{"head_dim": 64, "intermediate_size": 192, "vocab_size": 2048, "norm_eps": 1e-06, "positions": "learned+rope", "tie_word_embeddings": true, "parallel_block": false, "lr_head": 0.00745, "max_grad_norm": 1.0, "decay_shape": "linear", "final_lr_fraction": 0.0, "batch_tokens": 32768, "max_steps": 4398}
Each number is 128 + 24 x the weight over its row's rms, rounded and kept within 0 to 255. Layers, rows and columns count from 0. Numbers have three digits each. The size before them is the row's rms in percent of the matrix's.

# layer 15 attention output (transposed), 128x128, rms 0.0694, rows 76-127, columns 64-127
104:105126113124164138129124152158139119167134154168147144124136127126178150122161113144139163127130146130128151099138118112149103123106074140103119129148107147150116134160138149161215173061158096
095:097181163168150109128166106125132146100123165119143118144137113146150168108159173114142112142117156146108104150139127139142107076127122173129103142118127111123143132107147129165159127102171125
096:145126112087109123144147114127109159122102150088098098180135114109140125130148149145124143121078153110135139099156112140142147113133100151108141124113164160168119131125087138091178068093105096
098:109168166143116100147128102123167150132144154157154099168131126127135102117098165126109140149151173143111111162105157097146139111093134123139136113075101120160161157148106140167151138163114096
102:116143194117087182121115156159164128133147114098105129103103094130093113142137131139118140152082129144091107138087158108131130162159154116123117109086148068113108125138142103115150139143151121
100:149126143181129143122122105154158151177132149134134122083101104123098122111130094132107105141071170110123113140112112118172111114121131105079183126109102104162114119151137129159081136118147126
099:137135123170130127095139147088152102115124146155144150182126122102137159143152157105107099182084181124116147131143107118094143071099122091146140123167149167139119149142131126129161150123145112
096:103145128061102153133169152099182130124144123115115096144124182157159149096155095100122141176145088133140125133127148157107089122140139091100132142126110116140119133152105144140099112104111142
095:086140099084123100146104147154101114150108151124148133137079138154135124161145120163112138154138139167174146123134186142099098126136130113096155148167107119115107107120101132135111163109142106
099:139132142166148106198120110150163142135162101132110140151155123133113133063108152178109088135095127158131135126107110125136145119120087101059130128133146116099126119163109092123145109071139098
096:168146107127087082123171132114098126143122107130099156115092116111133154129107127129137123116121132153122134126118105117104131091144123126121137122130091170147106189132134153194153130139143095
110:136101127175140102088111117117164123140108100147079126147148122171119177182149121170156128073176121159110121126136122114104138140122120146146161139108129143129075139105119129100121081137083121
095:112163144116134122137117094112150179098127131123137122092139131103142076118152130159098142138056115152186146133121125104105086134114124114133125196124104109106155123137148129137121134105120158
093:084100104149090167105144136129175142094123119122127114138092113102161090137168134116145112117169125142109062140172132143115173148155131120135123134130076108138116141104162123107135091157110080
105:109114139113142140099110150128187123095183112128154130093132158128115147126132147089098102145147110148103146113110146176133172117163146090130142131115143142147114092097113140135125118146112168
105:093126145114149159125111124151079126137105076127103127153143144121122131140124151112134071137103094062113157116131159092112105124147125095125174124130130116133136156169131084149103135110137154
091:107151123131117132122085104157104143113160091107178146117078116132174118166141141107139128160108146171162106151117097130122120115105122141115139139155128103128135170094107141165145082118109148
095:116122134112134159127104135126136158160164124107174132141151145116112134175155154137161134133077109153101092132137148093173093155118137166138149152142162100146114082102156112104127132071121123
102:133138109126153077116119122188135115153138134123113125129119129165139109120092138119162141169127126116111139050174161124135103136139092147147159127121095128172156120121122126126143121098108157
099:130130127114124133124107165123130109135127173112128132155147148127107099153135125101122136143128128159138100122122131134159130184142128157156148134100164171121112125128098151140136147098109158
099:152164075153097139125124079151105148137132131080114156106141097115143163148106099143129118126148126117145112143144147122140100123080154126163164126130107125097097134140088120135118125118130157
090:149147141147123122136134152102123112152142134119135090121065111134130165156123124121083150160135118134144143140142145139170095189099150118174111146157135143109108122134119102142071146156063161
095:117118095162116153120122139120098138118104138128134132126113112133112060166139110123158182140133113128064112150099119121166132161116146140147111151078113149157155102170116120111106126136192130
103:139112129150167166125136138158127140152129110129113113094068115151151138131167133157140110131126074156132140121118122133118162171082086129128121112167098176172127094162117140150109121126144148
105:157158102146112124134107106097089147158128091166145152205130140144134124056062162122147156112134083168152108140137097107105136104107104127115119121138123089089144118122125105187161142117114158
100:109139111169129141136162144139112146171117136146163125110138116077120117103139114162126090165125122134117154139121129105128139138118134124170144064102122100088142130116158107152170151110175085
095:128098124148102138141119116117154159123105106138151154119142091125112154122146127115145177113147142078096141108121133129142128049099135078076125154105116140157152168129128120127131127175139145
100:138115102131106117132110182147112166130135150147081149146153172130125126120081127121157141111169112151111107158130098139093149184139141119144130122109143158146120091148121151169137130126137143
109:168147129125172160127136150099094100132151136134167169164105128152139075128140091115117104161110109107138149120145119100095138119131109134158156165125182099156140118139146117151130169127103124
103:145143128196102107138096115197138160114085138167141100147147136123112122176118127135133135085118098118111124140113144134109101148096151107134132110112087124129117135111146141122145118083100147
101:137110138123144117158146167113132134111134122126148147104171125105147108110156130112130085117162133114149140106126125150102171119111120132134163111177166083089087093099106121141106149131120088
101:110096117092105110116147134142159152154164092121100136169109162117090134146080132149133101124117081163102065134107103150122148131093100178125125145119099105095127148178151126138174132134095161
089:132109142157132129111126145140118101134162150156147127172056131109098147108134130107114124119114158130104126080114140111133120117132112107071163120119141137151160088120120143108143130118108185
099:161172126107117160159114135111131128137121080101165086117110135140163095131107189124109155112125118134153127104118116078131125113139127168172149189123141107133150123143095156132141125083122119
108:105148136098091084149084110150115081103132159103138108122113084122104166141114106117117106151133187175119101124126114104060113119162118171106129128140119092145159167108116109068092125126160108
106:120158156082178133171118145130120094119156139096137135147127144101168126079120148138132129127102106129111134141146155100126164152142149105127150125122142101060160102112137089148098134140140131
102:120092107118120109077130159129136128091131115110136114157142184136142122148152095106103120152110128106080144145098147160138131095158152157150137097143128074089191125142114126160156114128127146
094:076106155093133103084141092155129156120107124096149150104170174118149094105138124135113147110092127127123146096112099123152132108114120107184141132131135168099193140132101091164106125122147157
108:110146109132169134085123127125163141137082161114144129134142135118130130120101087116154117144125117139168142101137087083107154108126116166115177109123112124094132156139122133092139178125086149
095:116112118127115135108107122114148170114192070154146116116090102136136116125128124140096133157132142147061173171210131115138130132128109124162150151134101113122137119169161087158135115131108128
111:105175122111108141112144151139113130048143086123098130158141156119097103133104137134089119156137144154133100103126146124126111134091152123111159094084139129127124159160095153108138137065072125
098:123136061141100151137140154122159109106144143143134095101086107171112130109110128152115114097157138114139124127112153133136119144117125112164133152150120130092087111141101135109112148095123156
104:155179151104143139140095128130094091096142099137173133147085151094169119134134116111121114152108102124115090123160160144077132156164095097116129147158120098112119151134109129139094141141095116
106:152132125144133153127068123110112121126124175125122109142165099130122122134132115125144171133090126115163101145102063151153147113124101129100137137150091129166119147170153157123134137086147126
096:149112130160131110128077121151133125148145144164082134118121090127163142100089125096130118138129166090136117158173145159120121100113165130117134130151135119125152091144086085119125113150133102
087:150091138137169138169121149115111144141120151144133115121134126129128120160141103088086134117129136115149146085120119156115123098118168131112084172134159146140169139143158128186128125135149127
095:133101146149139134130145147137147117135120137124129132120126140141110115142123092130161078146173102144070129138103125135150127172158132134140084100108081114113107150124148103126132112195112136
102:148187101146148147124111152104110124113127096096130127185131112145114150166188151100156149142112085129121110155116120120129130141141118126142151115110155158093072106142143147143096086194101192
113:106104149159105139129112142148114104116107132132116114166081141140163161191143125107167139086113123135157124119108129136148157105119125117158128120141120163130081146128110137121133120125120140
086:152134132115127113182112139133114080108126131144108120153134145152114171132086166104088106131119102111180103163131133152145105114135149136137077103112142129093172100098129155168169148148152162
098:110145139116142148148132146159149143137148111157082101153196119115156145122109120147161125147101179069110101126137131161123137099124084127118146125154147150100132112077104102136142148140110138
094:147136118139115138127129131167115135093103091117080085106124142125076136133140092151114092126158129105111151128144113139119076117094092125120105100123111151120112180128134119123117123095073109
# layer 15 attention value, 128x128, rms 0.0557, rows 77-127, columns 64-127
096:113111120117103151121150122160126107143139143130133119114130096105129131127148107153113140107126088107151096095119093097111131139097078062107175114132151116166150104120117134122110125156101081
091:069102123146169159130103119087130116146135157159108124079106130127149133133084074115130137117128142154155171112098139100128120121094099083133078103126153116090155124142129123107100162182158166
099:150084110140101159162156161131078113180137110139121162078105125141177106135152103127154115123147129150123128091148106130157134151152140110113173125122156143128103135100148126108145149159144131
102:169127124119111136145153070121102161143147091092169152161122113141133135105108136125129147101139164095085151129147134146113110135079149148173123157104135176123116120116099114100111087114132166
098:132137130107140169164158115139084120138138114120144128152134196114142127083109103137131146136175104104101151109186115148093168112108155170149124152146123149155097136103129121097134118146093103
100:112109126115089137131145154138082127161132079121133131108141148135126106146130175141178143098134122082125101180136093145092141157144128178065094126130099085136187108117135091156100118130096121
097:136120128114149104116120132146138152109111135130152133102108085102104131129129159058164111129121135134105101127160141159155169134124115073153098091135146123128120133076165134156146146151139184
097:104120135123095130097151117163110098092143131107121114130151063149123076115107170117122119090119134121105120108149116155133144130089121121147067103151174083137188069123175139147151112149123110
100:077126101123133120104110124128088062149093121125169109131126123137156093154102100106132179087123142117136119154133137148091164161134145113142121140114111115123172119120144162135139129135136122
095:102116130130108165124101104160167072151161096143129056155151133131102128101128163139123127145145102125166119119146106179106130150124132146081105094164156091111154114131131109099123098150124122
116:164129133133111119123101138101084147130082167083152136120125142139141178114175124150105126131151158142104151148154107105126125138161128170134118138140129123099123125159137105083102142152167105
095:150132135077134122123167100143094091151176135103112102144141083162128135098121112108170103107114128121082088102136183110147171140114161097135139106112103123136146100106141148134142113137128110
095:169144137089164126134141146150116134140130112131122139126152126150117189131120104114128143140086152117115144134119099090098077127139079129140137156124122139083112148118103115077125125120150126
101:146097172122098134129130129109116173132092121110110156153111101142131087083128155161125127173138122092126097110151141156114115135105153132114166117167109120111138151122111140122152135155113151
103:125113083118163095136126113147167089109083127153136172134089124133097121110120108137124151124097123176147110106061121129112139170146152166126102134146154170112119102096135146127170131071145158
093:150116181115140099097133173153144111124161113106136148134115112083086146166085129134150125149106147131174136102106151096152127115104146126167173141128142143105102103127135127127118146149160132
101:102175174118101087134109124115115117149100127078128145104128105149122116135120063120117173148147138105119149129100113152149131076100138088139111121135136125150102111112121159126087144145093143
105:096137104114093153156131108172149116119164128137128127085125132150130127118136095144116092168135113156127107136155138128107140142111194109178100164137117104134128147110151082111135164168089085
104:171128142109093118163130128092117169168128096121142110140146107121110171121124119116161140121104089115070123152102153136144115079106179121153119085107121138155122090133127167162126169151119135
104:139149129108101153128124139183163128127141151157144153144113161135121121172141126122121159101125129129173156128138102128099118078180171137161154123114174163159113144112167130092136100149168140
100:155110126142090148163110136092169131096147135145118132116172129158112129132115146096163088150091144123066113168133156179131138084131108165109149116109147140182130154123169126105103139103143157
102:134118112135129137197119101120135135141141122117101164154169144148129140113132107116106113159106119144145166128123116163117098098129114095188158165094121133180139072120076098134174142173093136
103:137081144122122110131101074112137122123122127162120118118136174120102120104166167090111074152148164147113143107130128093149151160156106153129172171116128137143133130068123099110132121139072092
098:078084136103141145120134127189157044128170118110117114097109121120125130206136133123118116117143136084135120149126133129164113182154148114128123114135147131141110129123169139088124154120115130
100:129138149138147082122096089182142124110162137127121128150104151155151112146153167123154167103156122129176111115103119113121161081172131141080103148145137086152114166144125137121123111125114115
101:119131139143120156168148112144091099119118159122131111117086186138145093094115113149124125146152132117158121197168105143127097154140119134132165126166124095122125124142121142118205131120113100
104:163103088169112097143131110161154090132145126127137095103125164153128152073140143125130107158143100144112139147165105142144102093128155101145113155097110088132146169143084106139121107133122153
102:104121130137098117120126111078129127148147168151104122126146153158117132175164183147178126131098126142139120114142137147149107099132136140120129102150116133125135113109117155125134158101149066
102:087135129129135152067110111121128100113155129130127115072117094132142142077159088104088122137129117106147129133118082098169154149124143172137150130151142184135113154120147150147118125156135149
105:102150153116142082126134151074116162143112126131127123142083114126124121180088084149149163150111139165135114108109175106160124110140148100077112139152125140105185141140146148122104130113156150
101:149132146143151132138155088127134106130091103139163135104135114120147156125166146098187164130142117144091135141130110103125128136151137102153122109081107145129089145129156118133136107102146126
089:069111135110149118143118062135126146155108134121095116131147159111160117086114082154183150120151094088154119128152139136115125101129110170205140121136146100150121149145147110153140152167134139
094:143149141146114120127117151137128124137149117109130160134146103165122114164150144093124161124100137105087122084096131129128116144079143120084079154121136175125139118117129155130101144127130122
116:149130116132108156098141181146168128126141124135123119100103097118130091134137160135101155096152139083172136103158115145134148083116112137153100136137104106104166126130154095113134109144157119
110:114132104141142133132152187170136119143116088155138129142163087141109125131110136111103112094127170106125092130099164148131108115143138094158157136122187128112108149100128136170103154110119129
100:119133155121198137115146149097137158138143115122114153138088075088124142144138169146153149120137124109129130085167136106135155113156105115128100124101157117161140099131111100121122166111133162
096:125121131092197113153102164157111165073131141159099135112104099120104096115169117128138101107139096167152115123142172125121115159114103140108135128150156128146101114129127148069155146133116151
109:131097138126124135141160094107104124107190139123151150140124142145100126139178163161103119105130091149130126121107114166135120156137161128118094132129138134116101179112100174158102121159166127
097:142151150118092131106114172127089122105095128110111123109133110099170100156062145098147120146148145108198122081092102150106128095143163140132124150169092153148136148096103112108133151140127132
106:156106115105125113104151109115155112153121145100129094115151132147136160115098119102140140096086120084183107103120157101107135116156176134137085140125131139115125113128151117125156123182175149
095:176134129126130079106115105129154129147114135123099120145172130171140110159145176065099145134108120105102128133209098176115140150130159123141120123112106145130185157135125137133125132142140133
100:102119099108121152131164131133174140143109140098086120140138084149111130104090157086118115152102113096185117133130181123182146108093156137146084120164131146126159109077179171169141143104138112
106:098129158167099120150148117117111110162181155133144112115107173113161128176107153093160136106175131130117182128112153116167131127084155112144120123132086118099151141124093159204152117183121114
109:129151055121091122134147125130114102137122154116133144122108179098130144121120146120122129147171118066128096156129096138093096106160124122106137123112115110148143124144153104136171145114127076
091:114133159119098117090090102078145119144173147131117129127092155155119123060121148158135115124140101135087153133107148121117140128131079145119143066117140141110108109134164180109100142143072142
092:135129118161100114153117143119137144139153089136136171164095152106141149086157125154109154171113148154115137107188112147115144089150079164170153158140096137126104106116132134133110080101147143
109:143134131140117153169126136081135125113091108115094125134164137122132164126156121135142129102061156103088174127109124128193150148110135114138129123127120124107131082114087173121153168123138166
113:102159080146120092130144115105105165146132134096127119074150138111087143135106126152155136126137112148091159115128128067133123135122126146118179124144150118078151119161143163150154098154134133
095:101168096115104162149152122131183125105100148128119092149111098108141096114135154115145125108068127081072141149121109190087133139135108109110147132124140120121117073148127132173113147116122124
101:105119129166141122126134154125114103133135146135121169130092138122115084140122148109114110101167135147137125161148109081094129048144146139099114120096113118136111166110137136130125108065096161
100:143156136099161136125101121122176092158114166130155116149119138133159129107124131142097122141101112138134095163142127109081154137169132159164103131127100142140158120120137154115125102185154118
# layer 15 MLP gate, 192x128, rms 0.0799, rows 0-36, columns 64-127
104:132142157121120044102127194114112123066138108101128131109138137105148135131114097161136098108158111111179118138157138133126079124120147159119156099144112133147130167145156112114126128137185122
102:091151105093150118117135121140129063084191136125124142160123143149132127117114104126148111144146148167148110140119167169105135120163153122159109146099124069106152111150113148099114161108153164
098:155119126137150114120183119091089115088124106113134143128148148135117143143109138115133132109180136195132180094130103115101125149184112161133081109154111174187151148103149121119153177133085135
099:145162127104112136089170117137127131124169110146164113134142096167109122130142125108107104090125109144134143139115106113105108160137116127139150171130136085135128127103115124141093131121122123
100:116113092171075151144146126141147140152147157147077143121150108103162183154094125122100116114162161133124094115093126103109158078089149087121107116120094151099143127159124116152138138133122101
103:133134119098148077092126140104122130124095139131132130112111100098150127120078130152136106164108124126130143132102120139096138133131142118119077138111161126129170163153093086126106117111131150
100:110130115103162106148099071128178175081164175127150144089133088096129121125099162132132161121166122091130140096123088121174099120127130067150149126088087145111118147112133156145108175140103173
094:137144140101089054121132128079152168142100131124112102097189130124101121129142151144116139082109115170129157085179144130113111134107166126166130145118161096148105097153125075131110135100144121
100:094142151132120116120121131076130138134153101150114168167133134122116101142155128140135100176101165146180122122131124137081129111121147140138131122157129165106133132115116114119163138148141107
098:133105133081151086147154117152121134126138121125119117155123174095120152090105129115150153090102108131133151094099120101112122134091099099127125087121088134114128128147168165141124117142124144
091:138137092133164128123111087140114124111148081108135161098119150084122146129100122141130093137155122060123128100131165154128106157130126099129153134144173129124093117136098132155137101156152146
100:131147137177104159139151107133093121135174127138130096133099092184090151125144125127130167133104135106108160121130154175138111133139120125138107148141151136120150143115112149126126105113150110
093:128153142140181113158123128137160142119112084173118161141152137124146106150133130116082171163113128160149102123143093080116105157118152095090133092128097158087149131118126124101128141162081133
105:104111121105101130117142152109093138181161150166139146119134136131129139133100118141113088142116102119100125115106126159092094151116169132145139174124137143162125146100109135120139126132118163
104:121124085157155130174153128122122133124144112072111108130144156090113203130155135133086130167142081110129155084131127166123152132105145094179116130112173084136152152119129143119129131178111140
094:145134095120193131129106146112121141116094140130097138098125133113150162111125143085084117153140109140096163093187159166142129129116154132135117095151137097103126114162124140090126104156119132
101:153128128161122162132116132140122124159116098135098194147111147123107134077100120145108101108182135142114134133130098108116087107112128159138137160132120147149126113121117122126114091097122160
102:082139108194127146109121152086128124103089116127157101130115141152110131147128145120151163143174123157134123140154110098109116147121174128138104119157152115134188114103131113113155148141078147
100:122156113124095112117113098106092097115148123137120081170132114127116090115120134138131088134112083172092092094107109105091127123114113157149155145084139124142143121070117123166144126078130113
099:102141102164092099048143091116163146133113127144144113137105110138159060145113127086085107124144112147120127111124122165127101135125126164118108151151142089100133107104128125089124164134155153
100:097125163117174123114152143122159146107126108148149130142142137087149128164114120107091140113125121116119121135117136100132097142120120081122118162115138150113140086135126198112123154122145130
095:130112125126145123110113157086092122137138073127173153150165108080129173160118138146135137128140144134138158100119089129110154139122190090131128141128107139137115136153131052117139141110160112
105:147099071086117114105123096109117131152082135094123135097118122128130119090123147150154114139125128126094135120097173106135109132137142123111119170092150124176092146077143147130103104113142109
095:163114143137138116115103149079111136084083123136166133127128162118124158139134118132090099136118120083130125094185155101083112128086108069144069136116141140154167138142120129129112126120139156
094:159109103137135123121116139120106094155146135117105178183149122120089156120132144129155132106144112119086104163131133121165127111157142159108140113106097115103183161156128134119132132123127091
105:202115111153107112131143114150133142068124146149105165154142104136106132091150166128139139112095133114122157115133150155177100122130068102129100166086120158104151084143145134172132191131107125
097:120083161125117151102112160169143095124124137076130174119147134137160139146106154127113104138090118069138148158131112121086139111172140129119127138119112137107150134065115118116165166133149118
103:087153122122119164136130133100120151109162197113154132158121132180111118151115120137112137142165135092135155150141114169093109129123097136177141119159107079129123129116096145132093085133149113
097:092138107128119096125131099113146086104135122172113166154121156130130134117130133125093132128172152161117121118124154134121117081130103109116106097128100063145124115135137128099171156132139151
103:145138116122097150171110095148151116119134154118144147143117069146143128144163138130124120134112184126149158129117135128123108154110144144139174149159116113173132145138100141116144156113153135
094:099126127127104113099112123128132114153154167127093125108128110167118133157132114097114108138188090196154117165133089142119114133092130155126131100091124092165090164130112095136153076137100147
096:111098148140150169119107134161119109142139172118130146151154122102103155125160156148137120163113130149127140155066153137152165139115173129159081148101127165123151115129116157121129119132098111
095:112106124142122167122144154136137116122115114103154123144138127097094151177118150148087124126115144151159127151073126119124168108130125162096139102113157120141107137136152103108151164169160119
099:108140179164145154117111147145145155163120157132141156128146097122098110104134118134125096128099165135153115106123139116112097140108107165147099128123183153133179135141077081091160143132175134
099:155100147125182132132145145136119143131140118111114120086171153116124166132146116134109140106101178119113147117144165162128095112093158143156126156113104104090116140103118107132087129103150133
102:103088136137099128135133142114112130112160127121136148102132155117119111135095109136118133124100103138157090143088139123117132111118138136100102139143173163086115117082120092116192150101085174
102:116124152115125067110146152147143114172096128146073150097162094147117105117131137116079133134149106095096108137118088103138093145138124083119151143158095167153176115102107094122101136140147125
# layer 15 MLP up, 192x128, rms 0.0799, rows 0-36, columns 64-127
103:114129162186164145120114116145145132119122145123126146113087104081106129116186148081106140122142145152101121121074119138161086133126121098154136127097122179111165111158141131122093141107091176
103:112113142149101139133125086158142067169116109158120124099143122146129138127105092136187115163152180169117151120133114144079145163116135099109124107106154116105151105138123130176118117174135096
093:081117129171178168130094153146183141124121113137132127148136147139128143157139104084138098135116113117175148085126134119108121125123097135154126151142115119089107078067105111127142136158138086
099:106144105136155177162129099133159081174151102130155107122112175101095110154125149147098170124141090149131185156085102175128113115133148145120154111132133135126128151180118135146137171102097132
093:118105125062126103110147111125098130136131108167105126140151107112146119122108098109112092148113122124156144160131156133132182143155181138125135124123121097109133092100103131134125077183106163
094:155101143149087146173190103157078132159167140157126136117139114152124132165099117150171108118127147147089108213153095118133153100118168099102150123146143154115090154141106112104111121138106146
099:168115128072084155139117152114114165140142125135102084125115123112091124145113043128084152135116113141104119090117094155156144129132142121132127151129073103153163137120136156159127132126156142
101:127112129183125133139128096155146098150151153145144182141103149130116121147160140153118115141138124127140104087125130165115182084147073133177131154137121166135174096138143111087133114109136121
104:114117119121170140138139077119137112110140127087159106097126101098130133117184105141174145090166103138139111138095194135156126128144133113137122110134094148110132101112168160129114140090113103
106:095135151140170109133124131136147154133147127102099114116108141098098134116116154139149089137121150145173118085169123129168123160113149112130119135145146105100133139104107106112136159148129153
089:126117093128132141143154118138148101125157120131156161124115144114122156136143092146120153105201112131051147105136151137155116150084152094151112133169155153131126137129119109140143139140144155
097:115143143151140150117126154178147138138127181154120108110106123146159121120137140167077086119142113160121185176134090126115066132095102139128129113105154122119085180090096133140103110118121099
104:133133079109086172132133105150168101145092117110132102102097113138126192100130123169169133154139101163164107151155128138128124119134145126116101088133098151094106131140146087155130119098126130
101:112128085152126129093100106105152096097082125132170128132155109111143143103134133136156096113081131139133137161137158122124136156134162148169136136136138130129115125087156162124161082134159107
106:160089150158138126112131097148101107103142145160138122129138117105112143166155135159108108135141180164095121116149115119114158129105101150160095104154110152141177108119104154100147142135175125
100:121120110169126184148113151140131144153099137126104119137150159116174153092151164131105115163102130137122134085085151115125119148122130095092131113102132190150126101153113095117097163144107130
104:111161107076133148156140129134124158095130156107125115112087138168122137154090102170134144088123144137146158116089140156110117119129082134124130115143144121133126091154101150100119122136103118
100:144072123115081088158136088164114156128119128072136082112116141142099148145183161132110111108097117115127124153088140122110119121141141126093120161099133122102115142123119167101108129110123128
101:093107116125123158172108094103161109164107162102127130169103132051116113109180103156115157135137133119114138099108107073104154116169162123154100135168122147078117133130093095114112102123130148
095:084174089146136143111084119092102136132117176106100092141104156181125155115099088120106138075123132123126099147127147109152106126098124125122123118155189149140115144145152127145120101105171116
099:164158142097113130131112086078127169129118110153072122109130135094147127139132122172116151134117145150111097100133126110130114146155134119164160090162124180127086143177117089096095146123126152
098:149118143106160152126126087124123140100113100122098117127138155106117140151131108108133124154153142122151144082100143166114169084077157094137182104121087106113133155125136130107121115142097127
101:105169068137142141136115128123110120180143099127134093109117159150187144130127134150104141159099129072154137098147103108111104111139142144118170157135145201133135081117150091117107118161145121
094:179065053127103146123127147125156103177147133118107150120135112126088127141146138131102112125134194134127155083123108129108111108119136118111119170092102101119135129097150126126104108118133119
092:142146150135113119128152128141097081157146101134129075155145137102109116102123153127132117129131160100128120120120176082136149163130144121130094139144112122109146113087095154128183164125118131
098:098140110127170126143132118119138113109148118134148124150090148119148099124132147116154132116144145131117131136105093142146149137122159162130125142191142081128175124151087091131111145096073118
098:097182123123166107107140150105090150118159135148102127090125128135157146125164147136143122162094141119135103108114117123124146111114109151145141146136130129119153129115126138159109131105175153
101:084094149085137129134135149137144125117054135142114137181094137134165128114122129173151167154116102131135155147128125120173090095108109096114106161129165114100100146086102132153141138091133122
104:109159140155140109142129149113161160108119137104142118076115105107134128154155087108109178130142093149137061124107107131125154118132108105125148102162105122107137113208071133096136123178117109
101:148146114108090115097110127106154165110158161125151100126123119148120120164077157117103157141189123141116129126120139141094133123162113135083153111159128103109135119113118148141162105142103114
096:174096115112112120127141171123126148164157117093126143131140116153132133112145146162118123162109150097120147089135136109134149127124156089143127066192140142110118126118145113121160102118114152
096:094181127142111125118139076149115139116122150171151127118118123128154164130142139108125077153117118112109113145074152109131138107140107146121131153136104117100112120115108105105186166142135084
099:125117111129082121138111140136146156148184130189154153100105117121168130143155154111168084112126102151136127150099131140127139088166110133116105119156168131135149083119103147112095112136155127
095:119120140134132165111115143148142118146142144131183144150116154126108153126088118161136154151084137096148147149162162111164143147107152145123089120140101114181146117109113140136130126096146149
095:125143133107162105101098089124184149116147119146168138170126079095152095096107119137134127157156134125139118122046101153112152102141129116113164175119168135094095112169133125101137134123139126
099:080122081148104130141104145100147130129148134115176151126147135106149127134123125132139130137098145179102146105123109132120138110155131144164152122107169089116147065153076110135141178141108120
101:131149114097104111142121093161140103089156123200119068157137141171149108114114152135143149105151120151140137117129101127111126142136115111104118093117162105084128116139133132117070104087094150
# layer 15 MLP down (transposed), 192x128, rms 0.0799, rows 0-36, columns 64-127
098:118162104129120100132067146143101137114143116124119139164166134106156086117138126146121109130115149133109152120172144139088188103175088164134105147072103120107117098096116134123147136131127129
102:123171163085106118157123151140156101129139121106146118166125106132132093161144149144120133100164138120109110134125121108159144178139155138150089136140140115105171145143101118102136152113128192
096:120144071142170108140096152156135114117157169131140126130148111121147118134112132112142138135108123110134094171166104148144127128081104151128129104158124153127126135129157123110132176082167097
100:153118094139160066144132128148150162155133130142121095193138175088124138085140114112131139137124081145104113098136146107135117130115118103107125166140144138134163135100136155097098145093126127
101:122149123131126150125124123106159109105147136098149106105168152121163108120099144119131135141166138103141103145121158155113132115143148165131162133133106146128155197147156107101142141125134092
096:142126117068094113114120166128110107098104089116130106173132157123110133135113135127166165148123121113126090097109121112144143088138096154147093154065092167173162118132131118155134133119151157
102:103150121127135165186135124077148168078095160104116124110079075138105138127165156175090134118161117090090119089125086099151096098101146113128124122145145110128095127125154082109128140131150142
097:156146129077109135152132086120118138174099161093122086151157150094122101109130193118119127140113114146166118141119116085083161131132172107110132145139103117121113116094080136172147132127146160
102:114124140126156129096178124105109142158149098117147068124104124143126146131131111107152122138059118113062133113125160090142120133139094150123102142140160124135148142118120108119150150133144147
111:096179115150134104131128131140120130105061144138120149144093140133132102112111111145167095087116140140130123093114127124132127156125159097130159119085161127138133135108122094103174162122124106
092:116123125090104108103116103107144117125135117133162121086143111119142107093119136092147106136075116139099118152168158100140114109133085160143193121153105140115086141123109139108110153137147135
105:132139088088120115140129116113129137127139171133138112126166150135097168187126156150123176127121140166162108135151138114111112141155097127133125093151133086149152105119075100086103171101095132
100:147135177088121147143157110136161115151150106133121149128130128134107153135134113162063143120163142106145136093136131092100093142158100101087128140102172124161175125120123108149135128159107145
102:142103100112103142091154105146142142112109131160137113115127131143102128118151119069128129181107124123086087166099104119105118148139115106108095089124186135114130079160120096117119140158126091
099:133133080105090109096120135159147126115096161133128065135067123142121122107147153159151139118168128146120113127157136131109156158133094098093121172120167133143138146166166143104119149117119130
089:112131153116109118125115109133106115145154114147128119172103111171095068192107144107147132120136143150149158096097096130129105144153140146142136073127120148150155100105164170071143103099143144
108:124123106103101149168155109144134145140148080124146134126129087101107092129142107155097060106121132145134121138112109131083136102156156100133092150076115117114139120103116107131130101143147079
105:135117158089106141152166141130132092137114106165131100164103132093175122165103132155160145123125137132118103106157101110114148080140178125162111105149120120120151117121141160118131094132117158
104:121126157085103123143177100148135120144130108147126124124127156145105094124131099130139120106157138082095129162125154139102117118095127087097145121101125139112112089185155121075117148137138112
098:133136100129091103130142114161149186151130111148150107104114128102104102132119148137115132177118147075165125155136116097080134167148135133140119165113135126113127113162122101104090126156122144
104:155136144147111108125106178163118103198154149154170126176124082160075169150114128161144113137082109144138111143142122123077095171127132109168137112115138122129167124145143143151135094148109129
098:097151110128116096183140126134148153123104123132134135120099099106080115113128131174115172110096102118140087141163149124159134146167116173138134155157154141103127121121148141102103107126184162
104:136136109098112107155161122171125119125085102174134127121098126145120092133106093105144086102166135089132139105119137111172110129130132083110100086111133081123128151091078166141086082125141114
091:127078119132103128130125121102126097130112087126158111116176093115128129150114104118074101156131095119101126152175124142146117142100127174095186125123110151140154114089143142123120117093091188
095:157111130153115118100129169090125140147104130095083110134137190140068127116109164121159114142102119133107130151103094158063143147111087113162136127111105130128093105090118164117139108120113149
095:132140095121106138133160127101171161152148096076144122123117157137141122159182155137154110124105143144145140125087108139122137151114131145126147120157151095087137140126115167162146079154139132
095:118143101144169139149164143132145082133160141132137107131126136112141120095088094130075130156170078111140141156126108132098151118124133132138111179148115148090142114145129169120141122092138117
110:128139135151118131096092140115096130104123164115117093140095111153114103134130122128175090141114115110121084142121140125087114081124103128152137110123137119145140135157087117079085159109123125
109:093127127146105158113126100123133148132142151130149157118114129120132156150142103097120084143142106118136172125148090159148129111113143109136108111131127151142143096138114115127125151136170121
106:175109098088165124164124107124111121121120094143165137085100151092120146122142131116082155115152090131148159152145108106114145141079110116108150142117145090139144163149159089159138156084109155
093:131102125100111127159121095124108088134140092120152121174156107140126106129104119114122114167160122122189127092138118124123136188139123093097095099155108120189169128170138117091120115159101128
099:112141165149087129116135127090154132141159125113134135140168142089103087109160113092113135107124170094151176101121118140130120159153118109150130139093134164124124124123131112136098156103141141
103:117130158108115149098145161134129146097157167119112102172123121130141161138119108080077117118147103137125096120158087113153158107174175132129132143114082138071116108104147129096128135129138099
093:153145079102143146154161137149113098137174096131114141119101121186164163169090136131148126158130167147084183140155131150177175132126105137150106129137126154121121113111141096142063153131105108
101:167116158100099097130145128157113127114123108120102110156129157046137119164112171161122140137124114092109121091163133142146118134136161145143135147164091137097140134130116127117116103129167137
100:125141173124118093152144129117148106151108121146110161147155145141096183123080122141103104118099120111134067076110137120118159101147123135101117129143111114117144153142153099125132141139110101
106:115152153161129121151136146163128119144117137152164132126117116122119151161150090113148101172130118094142152133088153104148174147128125152145105129129106170151184147170145115121106181084102116